Each number is 200 + 40 x the weight over the matrix's rms, rounded and kept within 0 to 999. Layers, rows and columns count from 0.

# gate: layer 11 MLP gate, 192x64, rms 0.118, rows 21-55, columns 0-63
# up: layer 11 MLP up, 192x64, rms 0.128, rows 21-55, columns 0-63
# down: layer 11 MLP down (transposed), 192x64, rms 0.114, rows 21-55, columns 0-63
gate21,235,188,153,167,169,204,254,208,214,238,149,186,159,178,304,209,205,159,222,203,218,159,206,215,152,185,163,141,182,250,216,201,217,236,154,202,173,187,295,224,160,132,187,184,333,227,203,224,182,115,289,159,271,175,173,175,283,282,178,242,210,163,144,171
up21,202,161,161,275,198,256,231,199,253,184,167,115,201,134,199,196,192,142,216,251,242,184,244,196,206,149,209,156,261,233,145,153,246,251,129,217,260,284,170,243,95,221,221,184,233,162,215,226,188,165,180,239,212,241,132,126,188,185,183,228,172,154,185,183
down21,207,185,189,186,169,114,191,176,204,170,189,259,231,231,190,225,149,193,134,124,240,263,159,250,174,212,248,309,169,218,176,236,204,162,171,217,248,255,265,161,197,252,277,178,212,183,119,226,209,212,171,187,127,262,248,245,165,163,213,271,209,217,148,175
gate22,216,199,191,174,163,175,224,239,148,110,227,152,144,228,200,211,238,204,203,177,218,173,188,293,154,250,295,191,272,232,198,241,186,237,203,121,178,163,254,151,178,195,152,227,238,234,203,210,235,148,208,140,232,225,156,309,234,205,154,246,175,213,170,160
up22,164,115,185,152,165,190,244,205,217,191,157,245,156,180,167,188,170,203,129,191,123,109,199,201,233,230,220,112,200,263,163,152,250,250,210,115,236,287,210,224,243,266,200,159,167,290,197,209,283,189,134,227,205,266,95,246,200,186,236,277,199,205,161,231
down22,177,197,199,212,242,199,201,173,243,207,174,218,138,191,149,234,146,173,261,255,321,168,235,176,211,226,210,132,225,177,259,112,248,206,233,243,196,201,119,226,142,196,204,218,267,223,234,221,209,151,118,210,194,157,139,213,91,182,250,188,241,275,206,120
gate23,268,161,205,217,219,188,185,248,139,223,158,230,238,194,240,228,212,198,171,110,253,285,179,235,151,226,244,212,183,216,192,221,140,202,272,140,215,245,153,162,133,257,197,164,231,146,128,227,175,130,220,144,309,161,228,210,204,173,194,245,213,216,186,229
up23,163,195,107,225,307,244,245,155,245,254,204,113,176,161,203,177,152,164,142,210,212,134,265,256,199,280,195,203,161,245,247,127,135,205,167,166,157,191,225,154,281,212,250,154,187,171,200,245,212,235,158,160,196,249,194,236,206,269,261,161,216,184,148,204
down23,86,247,156,212,268,173,229,266,215,216,210,254,224,269,115,173,199,166,163,189,214,242,220,193,189,213,202,247,205,176,185,232,201,172,185,250,172,197,260,211,219,227,181,175,237,194,224,199,171,138,188,222,134,207,219,165,159,139,170,202,205,216,231,142
gate24,247,187,174,200,243,190,213,229,97,128,193,125,227,175,189,207,213,189,99,225,236,242,78,211,174,150,257,276,335,180,197,216,126,219,237,189,228,175,200,196,163,187,240,207,192,219,166,204,219,169,312,214,250,177,202,254,245,192,256,181,141,204,213,135
up24,257,241,232,191,265,171,240,108,216,185,174,151,219,124,312,165,113,146,270,182,191,200,221,174,206,256,198,143,184,195,204,248,246,264,192,244,161,242,230,212,227,203,227,143,298,196,293,237,139,112,235,167,192,191,84,164,302,196,187,174,159,220,172,191
down24,271,192,176,166,173,229,183,146,168,195,241,158,223,219,210,186,198,126,207,217,253,164,158,247,215,173,163,101,207,193,278,184,248,158,164,233,153,301,128,116,273,165,270,231,259,216,172,276,194,103,220,191,272,299,176,126,201,153,168,116,248,197,179,204
gate25,236,139,208,178,209,190,239,301,136,214,211,228,209,152,229,229,209,202,272,142,230,160,210,180,187,157,250,220,224,251,215,143,189,167,147,180,197,192,235,217,179,212,223,179,191,204,211,200,203,247,198,219,171,204,171,193,127,232,204,201,189,238,206,141
up25,243,228,160,196,194,229,166,215,194,203,229,288,188,201,225,210,199,194,238,156,187,232,163,260,171,234,202,195,237,194,170,194,182,250,159,137,216,153,226,181,224,163,183,210,171,236,208,242,193,218,181,248,229,167,158,186,156,228,172,217,198,196,186,201
down25,186,232,179,212,189,220,182,225,180,173,242,199,259,213,167,183,154,159,133,264,214,183,227,144,250,182,171,238,210,216,214,240,170,166,214,220,190,242,124,156,213,220,226,192,244,164,155,159,188,178,217,149,200,235,199,215,204,218,267,153,213,195,190,223
gate26,215,185,45,176,141,277,128,165,168,224,203,212,217,219,215,261,251,193,190,199,185,209,92,202,229,184,235,297,215,141,207,174,213,175,134,171,180,194,183,221,114,273,194,164,249,188,167,175,255,136,214,117,278,225,276,183,213,191,260,267,252,255,168,217
up26,224,192,159,135,181,170,174,181,144,183,196,222,148,137,315,216,177,232,193,117,196,216,194,185,184,73,189,268,283,218,215,176,187,194,188,208,175,153,201,258,209,221,232,66,207,195,164,278,230,168,249,235,296,210,252,219,242,247,220,228,277,198,183,185
down26,204,257,187,186,111,226,327,195,190,174,138,191,183,275,109,184,248,177,202,221,206,221,190,225,171,215,225,226,184,264,283,183,246,243,261,183,183,177,137,160,178,192,146,208,211,229,243,203,262,242,114,165,113,220,72,176,235,165,236,204,187,153,170,209
gate27,190,177,191,123,212,251,120,159,232,145,199,269,172,312,196,211,230,257,153,295,263,244,169,161,214,143,224,158,138,241,213,186,192,203,220,185,192,211,206,174,175,207,126,226,176,213,200,196,206,251,214,146,183,225,228,203,164,206,226,188,227,222,187,186
up27,197,171,255,154,261,208,166,188,203,191,197,203,192,129,244,184,232,129,172,122,199,244,204,259,174,201,206,220,200,238,181,298,160,212,208,226,228,228,151,272,190,236,223,169,218,193,172,222,178,242,193,193,211,149,198,207,234,199,179,166,175,253,212,136
down27,193,181,165,282,191,231,248,194,205,235,232,193,208,217,146,216,189,199,263,183,223,229,210,142,236,226,186,194,168,165,97,273,183,191,165,217,149,189,301,296,243,253,135,186,198,228,145,183,144,191,204,209,140,126,181,203,205,231,192,238,216,179,166,201
gate28,224,192,170,204,142,235,256,253,218,179,250,222,264,214,182,190,185,186,223,178,166,227,205,201,193,138,187,192,247,217,173,188,231,181,227,177,153,286,236,203,188,234,163,220,189,252,135,179,182,155,174,212,179,186,194,156,232,176,204,208,216,97,188,238
up28,220,165,237,150,191,210,157,207,181,286,130,209,180,213,107,202,175,143,227,164,157,221,189,201,213,234,165,243,254,207,222,185,200,246,186,209,189,180,227,202,215,186,126,221,224,240,186,204,217,235,195,204,228,173,198,203,204,242,143,214,190,210,147,166
down28,241,213,196,212,164,207,202,251,251,148,253,264,232,205,263,192,222,168,162,184,212,224,209,150,198,149,181,219,207,203,187,245,227,172,208,210,205,257,181,123,238,212,226,200,154,239,199,157,165,225,144,184,180,197,216,195,153,136,209,176,170,150,243,200
gate29,137,197,167,206,269,197,208,255,167,217,192,147,182,230,153,195,188,205,183,276,203,251,183,185,260,178,242,246,190,221,197,240,96,201,213,222,163,192,283,149,189,183,186,214,278,173,136,229,175,106,227,150,200,169,183,162,208,274,241,165,225,213,195,231
up29,190,224,191,196,209,164,212,254,133,223,282,185,185,211,150,249,195,270,162,134,151,246,200,213,224,188,181,170,245,222,195,221,158,141,199,231,206,236,204,182,166,204,132,211,292,224,236,168,188,143,173,240,171,214,205,164,175,210,230,205,289,155,215,278
down29,227,235,185,210,181,220,137,197,242,224,171,236,218,162,187,257,255,225,239,162,152,173,152,233,228,184,210,169,233,182,178,189,222,209,224,196,222,206,81,228,201,212,175,270,130,226,262,245,228,244,216,188,206,168,161,169,217,192,213,271,131,131,190,171
gate30,146,188,250,181,205,216,194,153,182,222,224,177,242,193,197,125,301,117,259,185,215,193,187,233,124,172,185,278,189,248,201,182,238,197,197,204,250,141,158,130,138,146,230,155,232,196,193,242,202,187,310,208,238,264,285,246,232,132,253,227,178,187,229,193
up30,184,250,169,264,246,191,244,194,215,185,214,143,180,244,185,226,185,189,203,263,188,282,208,148,165,361,177,227,195,160,227,180,171,243,205,224,196,254,174,213,164,193,176,253,157,145,166,253,143,159,174,183,163,141,184,213,271,261,206,142,217,281,174,183
down30,239,160,230,179,150,209,153,158,206,181,174,222,167,198,224,221,223,200,259,139,155,208,131,194,207,186,298,208,109,221,182,253,242,330,181,196,172,218,223,147,241,246,207,219,163,165,231,169,165,178,239,253,224,261,214,300,156,89,180,217,158,146,196,191
gate31,199,71,183,230,186,210,166,276,199,217,196,277,226,133,267,152,138,167,218,198,159,138,190,158,161,212,199,151,217,208,196,232,221,218,198,171,219,213,218,205,145,198,215,218,209,213,182,236,103,178,282,239,221,194,184,227,220,307,134,259,243,228,177,212
up31,205,231,243,192,153,224,184,327,162,185,148,242,260,115,341,227,125,223,197,162,133,155,177,223,147,210,154,211,217,234,246,297,137,132,138,201,171,224,229,170,129,182,200,205,254,205,234,219,163,128,227,252,251,195,238,170,180,230,170,205,197,231,149,212
down31,111,201,194,128,226,235,213,140,134,188,244,98,196,219,182,190,102,98,226,187,193,169,181,265,201,169,231,222,198,204,244,214,205,216,248,229,241,293,133,193,237,217,225,248,186,158,129,160,247,266,225,217,167,173,227,247,205,165,266,204,262,161,204,210
gate32,234,231,159,217,227,227,243,219,177,197,151,244,167,185,217,215,169,186,197,191,182,246,213,174,199,224,142,213,173,180,254,258,184,147,190,181,201,197,238,253,187,153,253,194,215,128,226,185,105,142,173,250,182,204,173,192,276,207,184,262,233,189,105,217
up32,220,217,209,225,228,261,215,212,145,224,210,177,259,179,194,214,207,261,243,177,192,184,179,182,179,199,200,212,187,230,231,217,192,190,211,234,170,168,163,182,214,240,164,205,160,236,164,230,197,279,210,216,220,238,187,165,155,119,182,67,234,168,156,242
down32,188,179,209,160,202,178,171,180,181,228,198,196,148,223,178,168,262,167,131,205,188,218,252,154,139,171,220,166,228,204,147,173,187,231,253,165,262,217,264,271,179,223,235,200,213,281,256,156,212,222,182,172,168,131,181,180,220,306,233,205,219,190,181,178
gate33,213,194,177,208,128,243,223,217,157,191,118,146,107,245,269,244,275,228,195,239,215,186,171,245,191,203,294,215,210,130,192,166,193,155,124,205,260,236,280,120,222,208,218,198,232,215,221,239,206,233,322,212,176,164,234,211,195,220,191,184,208,198,129,181
up33,198,157,254,228,228,184,186,224,171,105,178,229,248,146,227,206,237,88,226,215,199,248,230,253,168,161,149,177,220,169,175,301,238,238,170,223,199,214,131,194,165,241,207,181,179,264,180,162,202,241,201,269,224,262,184,190,227,78,219,216,190,195,191,162
down33,235,225,181,271,161,217,268,161,200,185,141,219,251,256,175,251,256,185,139,181,200,220,261,166,228,201,268,180,206,140,127,198,257,229,191,161,208,266,149,141,194,279,229,154,195,161,200,143,165,236,184,196,239,252,219,193,219,178,120,151,183,125,136,275
gate34,143,180,177,90,197,298,214,181,161,176,258,190,209,207,269,237,199,176,281,181,166,180,268,237,152,189,251,220,189,231,243,189,181,220,226,285,156,172,259,129,187,160,148,176,224,261,188,185,211,128,179,137,186,192,161,193,199,250,217,191,241,270,100,187
up34,147,166,242,233,146,162,180,176,184,200,164,192,221,265,201,148,238,233,204,201,203,171,244,205,160,231,194,195,184,219,113,201,219,160,152,199,258,190,137,240,232,188,229,192,218,114,204,233,103,219,111,276,245,177,286,224,171,154,193,248,201,217,208,290
down34,192,167,187,144,166,235,160,184,164,216,225,149,199,170,237,221,176,220,209,212,161,215,192,198,182,291,248,230,204,195,196,236,149,147,138,320,189,266,297,158,163,208,201,224,228,178,158,135,253,205,214,173,121,282,257,193,166,196,216,184,203,208,199,133
gate35,224,128,181,109,199,153,243,267,201,215,195,206,191,163,215,305,205,181,205,198,129,181,144,236,254,236,200,138,187,225,242,97,185,200,275,194,142,144,248,143,179,152,182,254,257,222,201,206,142,220,236,217,294,204,177,268,247,201,198,148,233,190,82,256
up35,241,214,156,219,248,216,225,180,189,212,176,305,234,179,220,176,178,210,110,183,209,274,178,211,199,184,198,245,167,306,299,311,211,201,207,117,188,154,91,195,172,280,217,152,258,226,152,189,178,149,197,211,205,241,250,220,183,107,271,235,146,84,206,195
down35,264,150,134,217,256,226,220,193,269,181,293,229,176,105,197,254,183,172,228,141,187,194,209,252,233,223,178,157,172,187,190,123,197,192,221,194,136,134,216,223,207,150,165,238,185,190,220,222,331,154,313,167,210,127,119,184,205,262,173,202,272,169,206,302
gate36,230,168,174,231,185,207,231,258,135,115,103,254,155,143,276,185,235,157,141,145,119,218,196,268,180,217,230,168,144,231,164,178,162,237,239,172,181,240,199,148,177,236,238,248,242,254,216,222,195,206,158,160,227,188,176,202,295,264,211,250,172,208,154,256
up36,189,154,231,277,237,203,186,277,284,182,156,259,187,198,160,210,185,148,154,234,187,223,180,127,209,297,193,221,207,177,194,158,178,189,168,120,228,174,154,188,168,179,189,185,197,212,273,194,228,267,86,156,171,157,181,261,232,229,260,304,132,179,115,209
down36,158,274,221,241,249,145,268,222,138,216,164,99,176,260,133,195,242,186,199,265,187,245,132,251,170,155,177,91,197,157,188,230,202,135,197,200,187,251,209,145,235,175,153,217,225,225,137,289,209,243,179,230,211,175,194,221,226,200,224,217,112,217,177,264
gate37,229,179,173,149,235,205,233,206,142,244,212,211,197,192,220,222,218,217,217,233,216,244,164,168,149,209,211,304,185,245,137,211,178,175,281,205,186,203,153,111,213,206,209,165,178,191,150,219,217,139,191,195,257,212,189,244,174,163,187,200,114,284,179,287
up37,249,167,246,170,197,204,227,235,168,207,169,151,172,142,237,186,157,198,168,235,165,134,197,219,198,137,160,202,181,227,305,102,226,214,145,216,163,189,188,237,193,187,262,234,248,151,225,208,184,200,191,94,246,336,170,193,270,193,278,222,245,187,197,226
down37,225,207,251,178,95,192,218,159,195,187,221,227,202,175,244,266,181,199,121,204,147,178,133,208,204,275,152,241,210,252,272,160,202,137,192,188,216,125,177,152,268,209,259,181,166,188,166,222,191,170,209,211,210,296,237,233,199,192,179,235,256,154,155,184
gate38,208,220,227,161,205,276,245,193,172,170,241,243,195,195,276,192,182,197,227,200,200,168,211,165,173,212,222,184,191,269,208,166,182,246,265,132,149,200,231,183,160,125,169,274,186,208,186,208,239,146,262,68,240,148,180,213,277,216,232,150,222,223,174,223
up38,198,214,120,196,186,261,173,173,229,267,211,207,222,154,212,206,207,189,136,238,237,243,221,231,189,231,193,292,210,184,182,239,160,166,242,141,171,170,252,185,196,201,211,153,257,204,209,156,170,226,225,250,217,199,212,168,168,217,204,225,183,249,242,66
down38,208,166,166,202,170,267,205,174,232,137,227,179,162,264,160,212,267,238,266,210,179,188,190,162,164,194,147,102,115,201,220,196,232,265,188,175,211,247,223,330,215,163,148,222,145,157,206,202,221,181,212,257,177,155,224,150,223,228,241,188,221,171,217,222
gate39,220,188,106,190,201,228,202,229,112,216,245,203,194,246,147,190,192,130,149,210,126,193,167,278,157,149,256,204,188,164,164,195,139,136,169,209,246,227,244,184,181,266,244,285,205,165,237,166,212,201,195,203,205,276,197,270,240,261,144,219,181,208,145,178
up39,221,212,170,196,161,151,265,232,216,268,165,299,284,158,208,243,212,225,217,216,257,247,224,178,225,191,158,259,193,204,175,137,163,186,227,218,244,216,190,161,93,233,185,199,146,148,207,223,165,195,164,214,274,176,264,187,147,223,148,119,163,185,199,239
down39,283,213,223,150,150,242,195,200,219,206,302,161,193,233,139,135,220,220,191,199,170,227,274,235,222,247,139,203,214,225,202,119,172,160,198,196,193,132,192,255,204,236,190,182,141,251,251,287,168,128,229,220,113,164,218,169,208,220,181,244,200,225,196,141
gate40,225,219,217,160,249,253,221,146,207,191,184,236,203,199,220,237,188,156,202,211,194,246,205,183,235,217,232,197,180,167,186,164,156,219,233,207,166,141,255,160,163,166,239,222,231,178,177,177,139,152,193,164,221,183,221,208,206,187,139,212,232,228,193,245
up40,166,247,217,237,207,271,216,171,220,220,207,224,173,198,243,231,195,163,192,194,197,208,246,179,164,209,182,247,206,172,171,215,166,169,152,218,195,169,215,197,215,141,141,261,182,202,261,179,180,185,176,236,187,196,203,168,208,173,142,132,223,259,192,217
down40,161,195,210,308,138,242,182,260,189,228,181,215,207,205,184,212,217,171,221,190,150,161,177,195,211,200,142,244,226,214,214,224,234,177,188,158,178,256,206,165,220,282,149,192,166,182,199,204,202,246,198,194,191,222,215,158,229,213,170,177,189,143,225,197
gate41,239,163,248,227,146,187,169,175,165,223,195,139,226,192,235,173,237,148,186,215,236,135,166,211,258,251,136,241,226,261,186,188,192,188,234,183,201,202,181,115,204,195,219,105,238,255,133,236,222,139,235,234,239,197,208,172,273,148,232,209,190,171,252,156
up41,234,186,171,212,238,170,163,230,238,158,192,183,225,131,144,114,162,119,170,199,197,123,246,206,216,207,161,218,211,241,276,234,236,268,185,160,184,230,223,216,204,208,165,189,176,171,173,231,176,178,232,241,223,243,236,304,217,165,261,164,163,153,189,226
down41,142,211,205,203,194,141,273,228,43,171,219,233,191,238,245,235,164,232,176,231,243,207,160,230,134,226,170,208,190,193,205,180,108,266,132,237,150,217,127,179,145,252,221,271,216,178,205,189,239,215,152,238,170,270,196,243,197,216,162,233,193,214,193,183
gate42,230,175,144,182,227,289,217,178,181,348,221,175,225,189,168,167,269,230,115,254,180,276,174,233,155,213,237,175,210,175,193,126,177,209,200,187,184,191,259,195,129,95,259,246,232,205,94,152,179,189,188,205,254,186,197,237,293,265,210,217,123,183,177,184
up42,152,216,157,257,311,213,270,107,171,319,190,137,151,211,148,185,258,203,175,312,180,286,162,165,140,224,260,270,194,258,157,178,121,118,264,267,119,81,242,235,188,167,219,257,115,264,140,103,153,247,299,294,195,112,170,227,252,192,219,230,104,291,127,191
down42,127,201,194,192,153,137,282,222,148,164,166,148,224,135,153,255,159,198,178,209,110,88,206,163,185,249,270,284,98,226,209,175,262,309,308,241,230,133,229,271,253,181,198,196,181,229,222,146,315,170,206,240,151,183,278,193,250,98,242,293,170,190,242,155
gate43,178,175,207,213,200,230,163,164,255,248,189,184,205,217,218,187,249,213,197,144,214,150,222,230,177,199,236,178,193,183,163,137,269,231,172,159,215,168,144,242,222,230,147,193,171,183,237,192,202,250,187,212,220,258,124,207,171,258,212,236,215,210,194,160
up43,168,211,174,228,223,204,262,237,184,270,209,207,250,181,194,274,166,168,160,206,187,153,186,197,203,164,227,206,124,230,228,164,182,190,227,229,176,169,209,224,133,154,220,194,257,198,165,156,167,205,245,184,209,191,232,227,173,214,231,207,234,190,215,229
down43,235,185,184,193,214,208,169,203,266,173,162,170,156,183,237,131,259,190,279,208,207,227,224,245,258,233,178,160,218,184,199,194,251,215,178,197,211,166,121,193,224,158,153,188,133,205,191,230,267,185,199,210,227,215,178,214,197,220,174,221,190,200,178,189
gate44,187,133,184,150,138,169,150,280,192,172,215,249,200,203,92,175,202,176,181,137,241,218,133,271,208,119,195,208,186,188,118,142,193,187,233,152,255,241,253,207,112,155,201,238,250,213,214,195,235,153,223,227,251,203,227,249,230,210,242,245,197,210,99,228
up44,187,142,179,242,241,180,145,199,229,216,164,210,235,162,211,215,218,205,173,204,202,235,137,130,189,109,173,139,285,103,257,183,215,170,193,223,223,176,257,211,164,236,211,258,231,222,231,141,263,255,146,198,188,247,168,231,154,273,269,209,245,168,223,196
down44,190,219,234,239,126,236,195,171,161,202,231,184,144,134,193,235,284,306,221,176,163,212,197,229,303,203,148,220,180,151,173,202,176,192,147,169,221,144,221,211,184,223,172,144,201,177,254,166,186,273,202,177,124,206,248,175,205,149,247,231,198,204,284,234
gate45,242,186,201,236,121,150,197,202,162,186,163,144,150,205,207,285,199,251,220,157,236,179,157,253,158,177,235,219,202,222,213,260,182,167,216,163,231,146,283,246,204,149,195,248,222,186,211,199,168,198,166,192,213,153,128,203,179,171,246,239,254,199,225,152
up45,212,174,152,227,251,175,260,248,154,220,239,257,243,153,183,220,97,201,163,174,167,218,236,216,216,176,176,192,193,250,211,125,180,178,200,200,195,237,230,172,176,207,243,239,212,274,199,166,203,210,172,191,192,240,243,227,163,122,224,152,199,195,211,223
down45,195,244,188,204,146,210,182,168,210,205,169,265,117,230,194,220,184,230,249,245,195,204,235,191,198,284,225,192,257,229,128,192,168,227,149,231,243,135,203,203,176,156,132,172,243,147,154,216,220,218,240,194,192,166,137,246,222,162,244,217,197,198,278,174
gate46,270,237,164,205,165,201,192,231,144,229,256,237,110,159,194,169,238,164,232,132,185,187,208,161,153,174,181,247,213,195,210,262,220,230,252,198,218,127,261,167,188,188,221,146,242,159,218,165,166,183,239,151,244,221,280,240,244,150,215,141,154,155,260,183
up46,168,191,175,296,186,257,191,177,208,197,238,229,290,183,213,191,173,137,178,168,167,217,244,160,149,244,206,145,188,186,224,226,168,152,167,181,223,219,165,237,271,182,240,225,150,256,237,156,216,265,106,187,209,249,122,181,157,195,139,229,227,254,185,198
down46,190,154,246,118,163,190,121,250,192,223,210,180,238,159,279,274,202,238,179,138,157,260,185,236,160,169,228,232,188,197,221,171,202,210,157,229,253,238,115,96,200,199,305,255,261,190,215,188,144,262,149,152,203,232,193,234,198,165,179,182,169,221,269,216
gate47,187,202,224,154,237,195,269,190,242,189,211,184,191,176,190,211,123,200,204,136,182,215,229,169,251,229,210,164,229,303,224,95,143,199,192,165,207,198,202,201,204,202,243,189,207,227,160,231,240,217,155,187,198,197,202,182,157,196,154,198,177,243,181,224
up47,182,187,196,174,168,161,173,190,190,212,190,239,232,222,189,221,190,191,252,238,205,209,212,163,241,198,215,228,203,252,166,165,247,141,185,152,224,178,177,227,201,119,234,204,161,169,182,251,218,153,232,236,192,158,176,198,196,237,197,205,227,205,264,242
down47,249,160,177,224,214,254,105,194,154,221,196,194,232,212,194,200,239,212,219,270,170,193,148,241,160,191,201,221,217,192,166,231,245,205,216,201,175,210,221,243,170,205,237,239,219,151,190,186,131,137,217,182,162,260,145,195,277,185,238,203,191,171,202,179
gate48,174,97,224,165,238,193,250,216,182,195,174,172,209,219,147,202,212,164,190,233,191,190,211,226,245,258,193,190,180,278,256,171,162,233,235,199,121,160,188,116,151,131,195,212,240,172,163,221,171,197,209,238,240,247,253,250,236,231,213,176,208,149,211,199
up48,229,227,171,296,209,185,152,213,215,219,156,233,262,230,270,196,219,172,190,172,203,293,165,205,79,205,214,208,254,105,140,231,220,201,195,184,212,185,163,240,214,254,239,173,241,167,206,150,237,139,169,208,172,145,166,111,231,196,177,172,268,283,249,249
down48,161,153,131,216,265,211,227,273,161,236,174,157,193,181,198,154,166,168,233,182,275,182,179,224,282,242,223,143,196,224,246,189,229,190,175,163,188,176,212,239,211,212,247,209,283,191,175,296,172,178,194,88,222,177,217,284,196,167,180,81,225,246,180,167
gate49,258,179,186,162,155,213,158,231,189,180,231,171,237,138,216,234,174,145,239,158,177,191,151,196,275,212,161,265,200,202,249,156,217,223,215,253,156,174,118,192,236,203,186,152,253,213,148,221,133,135,189,213,296,241,215,206,252,182,201,183,257,220,154,162
up49,130,164,188,204,172,204,217,188,203,251,134,259,214,246,149,189,213,256,168,197,222,117,327,200,195,202,230,133,214,281,236,174,145,175,180,148,182,163,213,182,233,164,120,239,176,225,212,269,248,199,226,173,145,260,207,170,127,212,216,301,186,201,193,170
down49,303,211,184,162,162,154,161,213,144,208,149,285,221,235,261,160,202,206,184,211,236,165,187,143,283,248,122,245,218,228,163,170,169,167,282,160,193,158,209,219,201,239,160,184,234,237,181,230,92,195,176,204,241,235,205,180,192,261,130,179,199,200,292,175
gate50,257,228,193,187,197,261,215,152,106,210,223,228,177,215,185,143,223,136,226,212,217,211,162,192,171,272,241,260,238,147,166,259,160,191,195,255,163,151,197,158,193,170,214,141,244,210,237,254,151,218,203,192,257,145,226,204,319,231,161,151,227,185,208,189
up50,316,219,260,176,170,140,216,183,254,245,221,222,185,206,145,290,203,148,181,162,178,190,212,119,234,201,147,213,211,167,228,220,224,225,209,180,209,212,196,188,159,255,189,291,237,223,215,129,197,203,178,213,257,144,186,208,171,170,232,267,168,141,179,160
down50,180,194,171,162,237,158,263,170,147,192,150,191,176,271,275,157,203,176,205,256,238,137,195,216,199,199,276,157,240,159,197,179,181,154,180,228,211,267,203,178,226,161,238,127,211,178,143,271,186,231,245,196,234,202,246,161,232,268,159,191,178,179,241,168
gate51,166,231,242,160,175,235,177,184,191,177,182,218,197,251,188,186,224,209,209,209,173,220,248,142,142,225,118,162,133,229,236,252,161,220,300,224,172,164,269,100,150,147,186,245,223,259,208,190,138,230,246,228,197,174,234,193,190,224,154,225,232,181,190,254
up51,173,203,128,131,202,281,168,228,205,247,210,168,216,260,178,193,191,222,188,231,237,240,246,242,226,148,203,251,181,210,207,166,151,206,250,185,183,170,267,233,198,201,183,226,198,241,209,172,218,220,142,229,158,120,233,157,142,221,158,216,179,211,199,110
down51,194,225,179,187,175,237,232,160,264,243,234,256,184,153,215,249,143,235,217,185,146,221,132,162,214,181,157,224,241,230,203,232,201,201,187,156,255,165,209,209,195,241,237,159,222,95,250,179,218,142,234,200,214,199,204,183,199,144,220,161,223,199,234,203
gate52,256,218,207,209,187,170,170,198,70,269,185,178,186,175,250,129,192,182,98,241,240,243,125,155,171,216,264,226,217,185,228,298,153,193,209,183,134,191,211,164,145,185,220,168,191,217,177,163,206,212,266,189,276,209,224,180,268,199,229,142,171,206,200,203
up52,216,218,274,191,211,212,213,138,197,166,225,118,214,257,114,202,158,243,208,228,222,232,180,168,112,248,130,283,188,211,251,246,148,181,256,177,188,192,173,170,224,156,252,194,154,156,248,119,244,188,177,215,220,190,240,154,203,209,164,207,184,258,181,271
down52,186,219,184,146,208,257,109,218,185,195,193,176,95,186,246,172,240,200,257,131,222,197,165,240,153,165,180,233,192,208,171,153,189,281,218,199,228,244,190,246,166,193,274,240,154,228,222,137,148,235,192,202,203,268,239,214,128,237,169,260,212,103,262,249
gate53,252,173,245,80,162,232,235,220,183,186,251,275,162,159,175,96,170,166,218,236,195,158,214,152,171,206,174,207,249,198,236,232,192,186,245,193,190,212,197,126,110,186,213,197,215,196,178,209,202,178,289,214,209,203,286,204,207,265,164,210,156,157,188,234
up53,257,229,162,137,215,231,214,180,174,238,171,231,185,173,175,197,161,147,185,200,208,174,130,204,173,272,281,273,161,226,154,187,162,183,205,172,123,195,165,206,166,216,205,160,287,190,203,265,181,130,257,196,332,233,188,208,195,233,176,169,180,214,95,190
down53,230,156,211,115,163,224,210,151,175,240,263,272,231,171,271,157,241,214,179,121,177,167,162,214,200,127,166,241,225,185,199,240,138,165,234,210,198,271,202,135,204,198,198,169,118,183,181,220,214,184,273,184,266,252,271,181,263,175,175,296,206,155,214,125
gate54,156,239,214,216,172,179,258,203,208,256,220,202,210,193,149,177,192,226,129,213,216,164,173,196,208,229,234,221,189,162,151,209,209,231,214,198,191,246,150,222,208,199,179,212,171,195,278,221,220,228,147,174,221,177,187,203,227,171,244,175,246,172,195,149
up54,236,203,174,212,194,175,231,198,237,121,193,236,180,148,218,158,224,243,145,212,200,169,220,209,150,196,155,189,183,162,227,207,213,192,251,223,253,222,181,210,203,198,155,213,220,205,180,239,205,253,192,185,232,198,188,179,181,171,212,217,209,211,167,222
down54,193,189,204,195,199,232,145,174,184,241,136,199,182,222,200,239,220,165,205,208,226,224,222,222,231,187,199,280,179,220,233,182,229,194,187,176,194,176,225,218,161,193,211,263,160,163,138,179,221,119,209,208,214,197,171,229,206,190,198,217,162,229,226,242
gate55,176,209,166,139,206,188,201,119,161,265,175,221,205,240,181,287,181,175,234,178,181,183,207,155,157,140,220,214,170,230,279,161,142,242,228,135,162,165,277,217,136,204,206,242,238,214,251,155,155,218,232,190,195,171,197,203,233,210,245,148,243,240,83,270
up55,233,138,181,224,115,176,119,136,202,149,220,195,195,158,214,97,228,175,210,253,185,208,177,240,189,254,159,237,206,217,195,205,225,186,238,301,238,198,190,158,226,220,214,218,245,164,147,274,291,200,192,164,238,212,182,224,241,238,214,159,262,114,263,219
down55,252,28,208,170,200,219,187,221,210,173,174,190,190,194,177,201,235,181,205,192,225,191,238,254,236,214,178,249,239,140,157,171,257,169,218,200,184,175,197,80,238,259,251,181,180,144,198,224,211,144,209,238,198,234,211,226,194,201,163,194,219,186,210,251